Weights of a small GPT-style language model, trained from scratch on English Wikipedia.
Training: a variant of Muon for these matrices, 11885 steps.
Each number is 128 + 32 x the weight over its row's rms, rounded and kept within 0 to 255. Layers, rows and columns count from 0. Numbers have three digits each. The size before them is the row's rms in percent of the matrix's.

# down: layer 2 MLP down (transposed), 512x128, rms 0.221, rows 351-511, columns 64-95
# up: layer 2 MLP up, 512x128, rms 0.238, rows 352-511, columns 64-95
down351 105:111149138112158178128122153078044085150107153115092102116114163110099072161121067116114179100143
up352 112:105157183181107098085138138111160191148136131080143127083154108164155189087133112161065076154107
down352 113:111119124147137161142192106093123127148116099127102111094167092115066141204116108130179181176127
up353 103:174134144061100140117146119184111131044110145126121098175157112098106137082090178111170106130135
down353 100:200152165112120131153149102118124137122142094147153145089188117099061077104150118127120198103137
up354 101:162124155138158167126151146118111139083169178091159125121152092134145109129150110136076136135073
down354 115:115151105197152097213129090131143083069129162133130137139122068144140131144147168140086157145085
up355 092:140112112156101113105068108119143121104171088146063080152122136115114127165137156160187122145117
down355 097:140134156179114135172153102170093162131152133163119106119075126161127074068116080154083200193166
up356 111:118160104130100104063152134143116102134134116165089088167154133092075108120148110142105151151138
down356 109:124133133171126127189090112103110175134079173065111166122147105103153166155089136101103127084109
up357 109:191172132109140113126200128137125111140065135110125168113084082100165124169123149122163108146150
down357 105:129141103108113151087149138155165115119093203160102188110133136110187142089122123133144112116166
up358 090:090090099122136183124173159095127120079113093123145122144157126139092142103074120124151081137137
down358 105:075170119124117175097131074085127138041132141113093140126172169143154138150080109102123094111146
up359 089:070116103140105114141113142158051080094180139116185105179111171138128187171159101175112146132123
down359 095:079145122137163115167135101208065181110148135095094097153147174127091162160113131132104162148156
up360 115:134131090114084115171118145119177168127137168131156128082164157069090075083094117101161106076147
down360 108:123116088105124084136148142208163141097144064104090149105126177166099037128108101121090133153168
up361 091:126150126152090082147144143088125181125119075160161085098119135152138155117163206116054154129156
down361 094:136115117105132124188141146168082153107078094102138108132106119127061167142156179135136160115103
up362 112:108146110173113086139135107032133144151154098160163089170135094115067108122102093053147102157063
down362 112:095177089108148115149162144116122130090098132130106148139079145086102050099142119119115080112169
up363 113:081056195105111144111139117130074156172079116035120140131045091138144140111095135130109070131119
down363 110:143157190143094117091193120157142119100075088117082132115118113127111142199132087140196081096182
up364 108:115132167175127151161136113176122142144146109141096116143137105169103135157124114096137058172153
down364 107:086071144133193088147155148141113178164075154147142115133093088110132078145106165150123124104077
up365 115:101114124136143210140185100109106138145107192111127154143109146128141127080126067157036158092092
down365 108:127111124204135145159161079094105103167152200140045133131097093163140142132143074144124169149121
up366 115:169143143051092123136138095106082174019133114127166188130180155168144126173111146089121163143078
down366 109:104172127185167097145133126090079073098115163177089131147127110087133138159119121125149079131141
up367 037:131097123086158099156094089082112120138158109112122127094136154132134136108134078136116129157129
down367 046:146127114135156124148086143137145141140153166113097083156078101131095118141157130138158133149119
up368 103:144097043141143206119102096095053143076140147146112093135112140151145136151108146136145148137141
down368 102:161152141128149199133116065123126133098166194104139093117036123184189089149165093116110153086087
up369 113:142111106192118134161059076115146141107168137090118097057082137155100096097141101144120107086112
down369 108:145132114200196104137110105185123132119054108140040150122169133129096132137161151088152111139146
up370 115:161079049123111102123147104142120093100069129178156154123140133179170194164104094145124149066178
down370 112:124187123133094160170105126083142098154091122127131180127097125131126124084169125114117108144122
up371 099:039109145113096107125136137096125078112202090107147177132047146153169111089095168111144081126123
down371 103:119084153144141146155087079188102152138155142101116055068134139205207168146143071138139107096154
up372 091:144127130133143179101147138084116165137150156124108133170075130121048121126105095140176105117069
down372 103:155102132109116157142104172098090150139139200150076134100130121122124119150159104167195204117132
up373 097:160139107130047190169124121153142074139198081123120146126162139130156123111089162121127150092103
down373 101:050177133136191121155111104143107078129156164162122188149181097148105088139115156121085190101128
up374 099:125147138117072151117176143175159033078149089105151088102082153133128108063135111143066101026119
down374 094:124100131168115099188090109147132158139110130077148120113169132169152093165139119150159154085105
up375 123:130195104130133139120162082155213132101115126065104136075170083121102095110103102116138137068125
down375 108:152142126192159154108112142102138145184172202174087128120168154127136132159132126123130140175131
up376 099:147122174187111121194111108128114162094124098117112108134148117115173098091141146162142126126070
down376 103:130083126123151150123159155131154153144096066094147134188041167114097118090151136091112134148131
up377 089:097113120154084122110151102065157081141141109147127172156097130113126108117138086159193135152137
down377 102:114105087163100126117125129126137146128142138124101121160101118134172127053129105175165200085099
up378 102:140137102053185117134107079065110167108126090097182120096173164116116126138092086074134166141137
down378 100:142144178131159159130159122107152117146122132097127088139105178125129124130092108156107151142173
up379 109:147126142089121146118140207151175108130171167121113117119109123065183083103139060142129078113122
down379 107:141100154160076146130141146060149130080089145154137147103174144143148118155069087129094130113137
up380 099:077125131033111164135178093092139099144176090101216176118079087069104151114087185165149145175076
down380 103:136181045062142095154158094106124124169165121154177161109115139131114143115122162151091125135111
up381 108:170043190109124171149163105152148152107084099106099159113122146192128121134127151128171087119155
down381 107:130086155115110145109097119182110153126114133130133081110142154120157122118125185135152123168114
up382 113:117098199127108107121140047154140150118174116103151184153138136099172160100179149140125191195128
down382 106:108130153112126128188070117204102138110112136173199107152136158134111134123128091111114172129123
up383 024:169185058102110116146109135102128102113132136123167169097125145131124122146106130136127085121141
down383 026:056102168199122124153106171150115112164101187108124158094173168114155099104144147141178183138141
up384 026:139144102142144162167160093071116178206144158077098166107100141178131115111146126126126061148111
down384 028:125098131111151117137112162184151134125108109113156112132070117063166078149159154132182161156115
up385 112:181140123145105172147166135098146116122158133143133129142133116120115124118160148076193131125115
down385 110:126126124157199124160204111109144122120131205131091191159177129095101152125129125143189180130094
up386 101:155126158155124136102130139100090115072133116159170135118092123132109130067138130096122122160096
down386 108:143068124167162106097109120120164148086100125084171069173062117129137132080117167164121179127110
up387 105:201194145129151118133145170094131146105154101134115132103166138091118162172136100088135074105087
down387 104:121059123132170165154146081115155113123078112103181090124082185116074062131166180191134136100155
up388 097:102171070086111104128081118091101159140156185128129108144108137157126107151170152072081118104166
down388 104:140155094112148087128208150119058149127150162137163138219110163116113069199140148152107142148140
up389 113:131041096072108133142144143159128145133134191107157125141157094158149074137098201198127155159150
down389 105:061163082140121147103123121126137147160111123134152164106131073124129116174169205124122085185151
up390 114:135168154096114198137109146120122131156145132165121156092107166147133128107110151141168091078150
down390 111:063159147116160121159133067127152093171098185119151134068119109129103110154125123162160128141094
up391 026:183056165166143142127171176145098137134128137123110100148091138111104135087111152067111079131174
down391 026:101106130094097117142154111096134103125132139112071134178027160103115169178164126071095149170119
up392 101:185115105103115172111115143141143121105173113154123128122121123149165183103188137091050043050101
down392 106:134180142111133096187115092118136129137104131110087196070123143115151070130125083140164117079109
up393 105:149135157098111126149094085096128134127120184106082188080108239148124192104120149126112150114190
down393 110:126167140218160101122136147102090116126107082106146133059098093144142117089119130153159176110138
up394 095:141087099111139124131178076127185125134119119184153073134126104147134159122132131119030114147121
down394 101:168152117121108154171109106141188134120099131153092116115132210142133093154089081148118132183123
up395 107:116106108122145149129105116144096122105167094168094108148120045152133120114191107122153093135172
down395 102:084091097147173169093131158155100120180081162154193067134175171096150114138154174144102120093094
up396 108:148118155157101148107135146135058081153130109142151145137131115140090124097114125148241103102094
down396 106:087134111131181123135075166148159166132149125185130166136113138129154081134101132134096208115139
up397 120:173124138095102055143080136160099147128144136138197172160149112166122161068117175112134152091124
down397 109:169163141147158119165086127092093132100102110163096133179133117120098125117135154144109120120095
up398 099:169135181125075184160104176157066137158138159134129036143102124155179104108100176195136038184141
down398 102:178179125057133117151128154155157051131099110126105174165157169132137193160120096193162088138103
up399 115:183123080091102141148147152119108144129135111147115155136086082132129152127156102095112068119073
down399 110:098128121154129147156093096129115145086135154090095161179131152114169130138105109152187134109113
up400 020:134132097146161154146178146061102134138128154141168132157147105107076153175114140101120130123105
down400 020:119140075114142159123162142140137173150130178104163112201147166139067127104162080115154113154082
up401 109:166057124136122081137126123153156141185081156088131150136118112128128153112138159147069130090157
down401 113:114157101173165140197133161127119186171099120199099126131122134156102131112119078119121128072138
up402 114:059085138109073149057125139148112108116141169154153151145115118144162119126131100134068123141115
down402 107:119137081178132141120036129086140127155166165126112186133190156143144111134071125148133083204150
up403 107:070157120141207076073064118141080125144104160096150130118139156118131179170180131117101113093114
down403 104:128127063115152079090082137206089148147145092120174094206118163086153100161090091152121165186133
up404 103:169197134167177152136144091127114169138093100121139142104140132215175137135105117147094182151132
down404 104:166165174160155154121182117133145159087119124123119111086127111062121176108127201141203087120071
up405 032:129127111048123212172139180092091072139138155123168138109120130127053188082132100118143120078076
down405 034:175195151185137133153108094135126111103191092095126108114184178117122093134157097147110078149071
up406 108:118139131154108159115091151119128126135097133185122158110112074103101133205132062147134142092143
down406 108:119090111089077190135133141093109115100094101133162109162061072155086116146101139133158122177128
up407 030:161133110097073143114118187121153082098140154113090133175170115102114092112106176095141152143117
down407 035:103115087164168101109145120126169113139134172158108148119172159131135151091138137153111134136117
up408 118:089096115068149097144039118069140141137128134084150101105098172153149113168085108134162152112050
down408 107:089093096112172122126132168107029096118132124139116170161153119144150130097129096162176154111091
up409 107:143101132125135045140111121111120164141098139208151080102122140111067100092124126136114058164096
down409 107:142131126124094177114138103162173102120067118095123112222162162104132140115172163121125134151149
up410 120:113101124107094167157073100138086150143117171106133121071141105093141135142114144141146143105139
down410 104:141142129180117141162083100096159096187108121131130082175134111072143123110118098124148172141112
up411 096:140097158190085030144101068139089164099111148130104176075147124088115147211125147113120151135152
down411 097:165163116196141120132140165163092137117118083143166136118183100096131134128046129153128147111095
up412 088:155102134103136144067098183071144128149130091145140136093157169108082151120188128167111169073136
down412 099:115170131145143122165143162121105128160104130069124103135063151192134068188134149162191158151147
up413 125:122134089143144098135119094094102094171118152182145093158148138168101137172145150139095113121083
down413 110:169121187146095143147116112139172127073129149119104200127128100122124112151073167167162115058164
up414 108:102089131143129118115063168149127165127093145143102097135157081114145087088139084110124156063177
down414 103:135115101165128160163042133128144187133030136111088123155104126141206140168132115093149145098141
up415 103:132116117119125132133123173122171159087125088106161124068171139073090166144127149114140103109157
down415 101:127155154169151102167110167209115181132169181120133130151075166132144084229125176123092148119097
up416 090:163096139144096167150136130060112130083118129099112130131147136172113166134139084148161085075076
down416 099:083108141181150118172134154096103167113121151139062155140137147178132091163193105134187102084134
up417 091:176104077182149141128092137168126085196087151081192167108129190096118128167145108112126080078092
down417 100:125148130147137107117175187136134156114104164132078081151119123149147060124137161136107136069055
up418 117:141115086092135132135135121184173091109085182124131120067155121126090167116105182144150178134121
down418 111:138130118148086189061183142072118120169085132149198168168178077110151121148179133082114094135137
up419 019:126135060110106116165162083076098122131135112117151140102115133190135111187122082060174095065123
down419 023:176100178125125186140148130118162089086125105119088137121133108104094126117077124064107182120057
up420 103:122146122123100141100113128141112158147183131124175105198118159075136170135090108145122187129147
down420 103:082173142182102115178118086154118095128134158187140143161096113135138068141114122143175147112113
up421 102:086124144046161147091134116105124146140101154144125117101174102135107124063123117179096081125059
down421 105:127113125111153119138107067147139124102113155093129129141130133171089117164163150120179111182086
up422 102:107091150113140116113121100087138154107088180151163156124157107102163128069122113102071124089169
down422 105:104107141121169121120106091129141129136152100082112138131076147148148122145143156113160139114117
up423 086:135173144079096092128100122152134148190138167102181069102131050110163125125118133161119075106107
down423 098:148124095153154140104138098148126136131098137147071131203124108149133122149083156131153091168129
up424 093:107141134155152163114136098088108142148203149114166096075145177191027136150071149158121158158143
down424 100:132161128129177182089135113105093115137180129185177104074155192127134104150105120128198183128159
up425 105:133156114141114062166136108144077092134147139128111122159129146196113149136149085109118129114173
down425 110:115159110144115052169164120127068124134091104121126151126101147166113138111078093098156102094123
up426 105:132155076105140137131103097128108188106126196131156110124166028135124129108087136113138133140090
down426 109:157151098157183136155130114087184155111059185161118112162124137107096154153096125114145167113165
up427 102:134125142138124090102118159107093153149136072135136132084200091206162108084061193098119141140111
down427 105:028145146141152188121133151088086125120162104155145133115114149161104045143136196123116187161071
up428 102:140132132118130110156133155118127206122125119214095077141162164110136154101119132134081124114157
down428 106:115118125115170122125128097141146136128130143074135160179129166177113183152151137194184135174089
up429 117:137134152058146118098142095067120124074136152108169127190134122117128180093129193124117094100118
down429 107:064111125121133100116154143128125151100180150064217141121100136134074076170172170136167066108124
up430 105:151205093072129157172182159079125159172095138217134100074130156131145118113143166088097076151142
down430 107:095081163114158140161124126138092102153098108109113183127073131134118127113127157143139151237152
up431 112:204083137115173143108143113114143152145195067155148172098133100143123147139116132166129092069125
down431 107:170172161168128069100131167199151116164132130199132101140193133114115109141138097152147102074164
up432 025:167132131096178150142140133107067145094146123089166135076130093169100141109195153098142171150147
down432 030:126197118100122145139121144121140139101175153114152115111115096162167125080164105128118089108146
up433 112:110065051117101147099152118137138160097123172109151062169154139089126110088160122142091146144140
down433 104:075113130084167163169133105125113057092130117183047126107090094208111111146128167123110083137090
up434 113:158150043107141145136126137079135079096102140221082128114109115221130171160125170090082121161145
down434 114:126124102127162131151161112119134157087107122096122122075184107040100153131096148156081123132164
up435 106:112154068095151146161142134094149141097131133176121060123205123230113110120135053117134141130207
down435 104:135160147102122105099135131106125146045120127063086050128115128138100123154149061130146093145112
up436 107:120156144132114133148112061088147122152162081167194114119100159153083100122114133148142027109089
down436 104:148138134103167084146111093133104153158118131129155181151155078116098105114082135167136123132109
up437 090:161149124099171132169132170140185109076127151095178149077109101162144125097095141138130116150108
down437 100:105123096074161180104168200140116093116205088192089149133134136148096173091104101146137148130111
up438 113:087103115105181138107154133137134089104118110163094098131065123077072155135146129122116125159165
down438 106:078161130181134108141107124068105114101123162112117175161193160156146159130144103111147089176072
up439 121:095180153097105201100119165096146133108095097171115081102115132102122146104113150137100103146195
down439 110:093114156127103091130100174153100125118165159095143125135119160137119084128134105138095100153103
up440 116:148182122127088108184074156110147153147162135096131117125126128146132073112134095068153164128140
down440 107:146155128088114114147126216114071085103122130118113135161140143114133125128158066142177121123123
up441 113:170151132110127167065104094144170121161139060112132149161142162110085155118155118108177141129037
down441 108:189107137167170090109130120151126127091121110198181188146172102136130109167075129131104143189058
up442 107:110095104160132130136133125129137141110112083160167149145096202125125145169128184115106104142128
down442 104:125154099157150163162143144091104163153164105125151159134174128126086073110075187112117138116182
up443 113:175186086075130120118110136153147178131113175132136134098134145136172136152140168163137155118170
down443 105:101128125170144133155117160174088148165168090138107115157178167164133112150105112113104153118097
up444 114:075088126138078130105170110153118134102098156132108129135141132127128138111165169121100140177091
down444 108:176131141145178151138111080114083143144115156140194191123110086123072142137162093179151142149125
up445 118:095160119138068134115130158114149167203151122170113094125101157125112085109147152155153049091123
down445 113:098166107162114169149150142135145124150107170120109132089142108114094178120145071169119089172117
up446 027:151119144144141104125100204114119150201168164148109145144148087123090157100147132094072129116137
down446 033:125128122129197182121081136138155211097125142089094070096131145169123120185155181168110096102090
up447 095:117094133114127129130133102128140146123129179168111159153141096094145171122135137106105133044163
down447 107:124147117202150107126108141200126153132120157177094146169117134130086122103070098161106150097152
up448 106:120168120106111113074138160173191150144176100147160101155127167109124151110145109116112037107134
down448 104:119061099113125107144148126131124070144139080082113165153141092114074082130108156111129082137141
up449 093:089124138154116112067139162146103166098105140092165132174153173134178144158137168183121166138155
down449 106:063150114130160183137160189110125097075162132126230112110066109128128153150139102168108124134105
up450 098:127107109137191123175096159072143154121080113155086156114137150126099135145105156085122119150151
down450 106:159069141112162158148159139160104140140187128132093110093098079169104108166126173149146153173126
up451 112:162144100113132159147106140126177144171119203141151099107096132118125127124126105100146091087095
down451 109:113094134152112087102197137106187146131128138148104121106124162123095162156090095119136128160155
up452 107:152053095108044182149095120139148161098141130111151152136111087117114138129043179134182173063100
down452 104:121086155078126111132132115105175153146115103111129133109124110148109071099136185170130138137161
up453 108:158129131105200114124172163123159115141129166133167122093099173188153142118127099165151103188124
down453 101:188175118157152149080104105091090135147146106105169136114098130088168081152128148139055153121142
up454 108:079078142104115136145121131148176136089164140120089107122143092126095136139049181111134135106196
down454 109:096176143156140094107171118139184086138125161106112192195098101131154121097107124084115136123119
up455 115:104098075119129117160136147127161098091120102081088158154175126100110178169133114161118129200092
down455 108:128131136144118117134118098120162169147128069135110165127128095151197099123112125184121148085129
up456 102:019101124221098113129129121133070172163183143040088101146120101145082126116151108161077146178049
down456 109:094170125082149215141201052131111129158060085139148102118178123126129184101058140091093158164064
up457 088:137130146160118103191142108099176088115188115138146197158139154124128086123125173163190126121122
down457 095:161169153140178100154083138119211123216143123126101067129130096094135110106120136128037084092194
up458 113:165106069170054183138159178152174115136111076157107153100094112072065131129120137152137080150132
down458 108:115166167101157152139179135153152172169153104118099122098100100172112091113125139118156124090087
up459 032:185150114143093122082098141086087116109123118146105137078139137134131109140158094124107062106112
down459 036:127209149079159090172146146116102121058164107141076107061165075141132143131112174123166134108140
up460 104:131146112102119146103134067076118184093128126136134127170150147119062151142115120089066099101078
down460 109:185118148181157167118127058121067146146092110201174143164097151160096098137158121128161161105157
up461 098:089158210158177114129183144110142171093125155155189114135099213151192095082122161112105106065149
down461 106:085095169151181185147206162107093144075163142169124099107097160147122150130113112127101153111164
up462 039:188062113098114143128173133106123095089138200141089118118168115146085191134096168124120153158182
down462 045:088149118131095137106064119092165121174142132090185177154105153120130072147159169088178167140130
up463 086:116149101169150141099163136070199110147107129213182091143119183140140120106101135159097127108083
down463 098:129139078145181161116119134138206132062162154146166090132091224183140114200060142120127128197104
up464 023:133156113115121129153165139093101116149133151117127104139137111173087147151112172127107110067110
down464 033:140137161087168119150175119134184076112153147142098173072119159097100158150136091074153186146135
up465 093:093129145135108157154144126134142161169080126120087123110141153121113131178154080139152190106118
down465 096:116145149103166165100114162147163162099108168164155119114133168198164187121143120167121097088175
up466 104:091150131125087199049097088070090150061115072141103107132114147125144126113109121125147112118146
down466 104:091168124113193149137084183111094099120117153089122073125084119107121117118127132145106134110099
up467 108:114132159140194129156177110111104144139098158166151148132146112102052148119142124165131135089139
down467 102:101137116101154089168124181148128133124093106167179134142160114128098136149117110173143130075084
up468 104:136097094111119098126131111150109108119157128117115084117085116125116171137140146116176130064170
down468 105:089118226120129106170094112110127137129081148143136139130107114171116109100150149157142184184052
up469 111:163200198133108139158104145143061174156163111092159107142109114118192143138124141141126106155150
down469 109:231160175125192118192134107173156186178133119133143113156126144158134165145075133119144113127100
up470 086:084153121099024122140144140147092107107153158094071076145119130138065111083101093164086096090154
down470 098:145147102127102144130061143078116124153133123185104169136128097132127087119153109147087102068104
up471 104:146137143129088159181070082140099155145126138143125125142182106166186162180130167123101084084120
down471 109:145131181159129170106150116168159097065135163173154211163105137112108085120116115190162120185088
up472 065:110110124112132090106124159124092109076165127136100138148130122119124201129171126055112129091124
down472 088:076155223153115132154155105137132130068083119146058100129083124164129143179143127073126119133152
up473 116:098122115128110096084152127201105103161107086153098129159177142121104130143190144097056132098085
down473 106:119179147115140148147078100118158097130109150150095147050097148093131116131118107127184152119079
up474 097:164099116102106119147097108134113118156086168161092107049112136138136125117097135144169099147136
down474 104:154162128142107180148098123183149106096144115162112107093178067165124128138121171109146144126122
up475 126:130195110157081165141127076155094120093200107130152082059074142155146147136137131132151123103116
down475 110:150235084181154147103180122139115104140178163133128166133123087116135096176127112163150142134115
up476 109:151128136149113144121127123111188177119121176118113155143150108126161096110160113072107072101100
down476 108:080103139154151165119135181109134096191114206145073112122167089164145109121074113151138131100141
up477 110:141106095144084113207157134113120075191210152111147060159111161119088123110141127177120100096127
down477 107:129121120052142166158157152116120103146174155096075081153094106126136148173153111166122098112073
up478 094:130078124128127145103203140100143156143150149090091117144113143162062075163098094164110109108102
down478 093:100173137180133080154154120124102153149123144097133134135132178156086055166110176151167155151134
up479 114:085145101111106130143090126132121113161149131089107173083095127072113150131099204122185123086173
down479 108:031092163141117171117123152078129169140172113171224183143138135156179145098150125144115117105069
up480 078:154076092143107116087160135122134137080144090152096078154147149107065151100082168128134120173148
down480 101:118131101150130191119150104130162114062139121138101121136160168160151143183106127135061069132124
up481 109:084144171161103106124133163115077162116158108060094140132161103092054146116163071142130119148099
down481 108:120122084109118118142204160115147089103084114135118089136116114139081136113090069142141122098129
up482 096:173080154070131123110112198159097123119107125089137092180093074097091114086092126087130139089123
down482 101:140119145153136153023169127139144126154123123127137173074166114167171131119075121128098170128156
up483 110:114116075145106196110116145116127122154164110100173126157140164129148152121128156104115135095123
down483 113:145122168150190137138141101081099165087133105173100127161148139118107111100096103188127112133106
up484 082:104111147136137120103109148136081155106108113132121180123097158068106125186135102131109150116136
down484 097:170165138169116083169073161123094192160082098157130117146094097147101112116109107197133093105104
up485 114:133145111105119153182156122164125081169131098160125144141127172137127169121155097167163125150142
down485 100:080154214116140189156124098087147103105096162125095143150154169161112122113113121144169110128179
up486 106:116161116147107131112128139091085105114188106155162128183129160157167150130160067127124101081141
down486 109:100115113149088152169137159099107163101141136162107145205138147138113142115138144158156095156181
up487 101:152134130091122135107077149069153162136147139168189120059131146138107172057149131092092112153214
down487 105:129129142109164164228125107149157144086156090221126151031173089138089161134177149164098143111126
up488 100:161092149112131085145146129087125126135082088126061114216123059157151163121141107145142132125131
down488 107:124176152061156113160141126084150114147086074114106093193077109139133131125113128129146069101168
up489 108:135127180215142143185108098095079141169129123140139070118142106171149175153097093102093111138122
down489 109:097177118132146131147107162110114119107084095199075109100132130093065139102067158093140070108155
up490 107:126171098126163150104122141091086098074151096074152157107103205138154224115141078124131120141144
down490 113:111130184129128117136104126212128165102085110139103117115141160153163139157190154141129111131154
up491 034:101091134094076164059126128104094100154157173101125099090112172076122134114167171067127184116104
down491 039:164129095191153136181189114145155128133142106134148107173113149140199115150124096127091098085106
up492 104:103123177146155038114117127068115133147109073118120090130145111161123078151161135110128120161128
down492 103:166129110103157143155124099150155123127115029135163101127080088123113096090099171114139062117113
up493 041:144138136138086123130149095071108099169176196104126135084068152161128140145152188120144083089161
down493 046:158211113145152127118120091143100145111203124179128136106126060115157110134144127103148114152160
up494 111:100140152126140056131110134154194083171094134077114163080108035140115142134146139059197089104180
down494 107:087099131165062173114123127130088123062131118130131179093099129150120124137157052117105159160127
up495 123:172145089087108139120152133102119143081093142121121113088132116136162113118070151145100212103126
down495 112:159111075131181167124076118114144154155095182094093071157137115147112087126143149170082134124132
up496 114:139165161072130110127094153165144195103121162110127180092100134123142146125129187179100118091170
down496 107:110030138190147112142146141110140126166145103173102115122192155181139138108125085122129193103078
up497 092:131144163136105121097106103108134153172097164112150100073120105118169147116093123112139062113143
down497 098:126124150150145131138144156157143107150085154152115177050164121103129136104139103172135151126181
up498 119:162139094124154104157157165133122093115140150063129135191142174147074157100112188160102118126149
down498 117:117107168097086141086131226123170158090092084162178165135158093106162137107117210104116102167133
up499 030:115159186096119147139120081085120108113164088165103154134049142109060156124139150131091065103071
down499 037:146103082161179088086131071077082128138110111078119117100142135054193203139115139090123132117166
up500 028:141087149102169125200184098106107139110125145154128155102116124135076142108135109116076146099128
down500 028:110127165134135149112139148133190112082132096076113145107165131114151139148157122128138125149135
up501 101:143137132130134155049138097122117181123126138111110131085160148083136176121117147129064111075108
down501 101:118171155120081171147164122143146108160100091149147114101135109118174098172138123168111135107061
up502 103:101114166068158122108121078103108151123138110168138164098138113167129113113132072101113108129134
down502 108:094089101085122109119112113140132123131092112160113094097161105148187051196122105157167139146156
up503 117:154135193172109136073111086061161122108152141105117130125213099205129193127182127107155118131083
down503 113:065120088086098118149114094115138169187083133137143136099172109046101127139121180146113080163120
up504 123:121096131100034094090196184123118074129107156120169126109071142148154088144144167101070083082101
down504 114:095115139138148164080087114130169157118172167153157124147087161159136125123076184084067152119118
up505 077:124134163173134091145155208105145077123101137108114142103104136118174137108144163107157118123148
down505 096:118139149154163137130193158092128113073100156124181128147178153146167118160102202093124091167115
up506 027:156099145169114149079096074105119162108110163119110175120114130151098170114073153109118169132123
down506 033:117133144142174116163062120145039090082139104151120059195197119127143117136120151107107102113069
up507 033:148110113124126162094095157184135132126143152117098115182159110148090145115148112081126163100094
down507 037:170123134167189149127168116107118159163141074149154185104153120124180204194082204099134080122109
up508 116:073146159142118142081117107116127122104167105132103154143188127104081173137162066074125113106060
down508 108:110081161143121182088144114132105129189165130139244132085109103124093127125143132181071143149088
up509 127:200124081095098193148112125105123138092153133141144165145102119098128106138142134130149042100099
down509 111:111128082104137148145197091146089150121154132106157135194123179064123113118101150102093115079147
up510 102:118127154083149138104117131128102107156154162069110148115133187099081113075132081095176131099129
down510 112:080180163115182159130110159130134112131137145142206078131164117119145128159105119161095126068113
up511 081:178110090100112160172181105129118146123167144147100086108111112099094113128155150181079103091115
down511 096:126152105118143149100155054104087123171107175104097115170147169087096074129145118169074158078184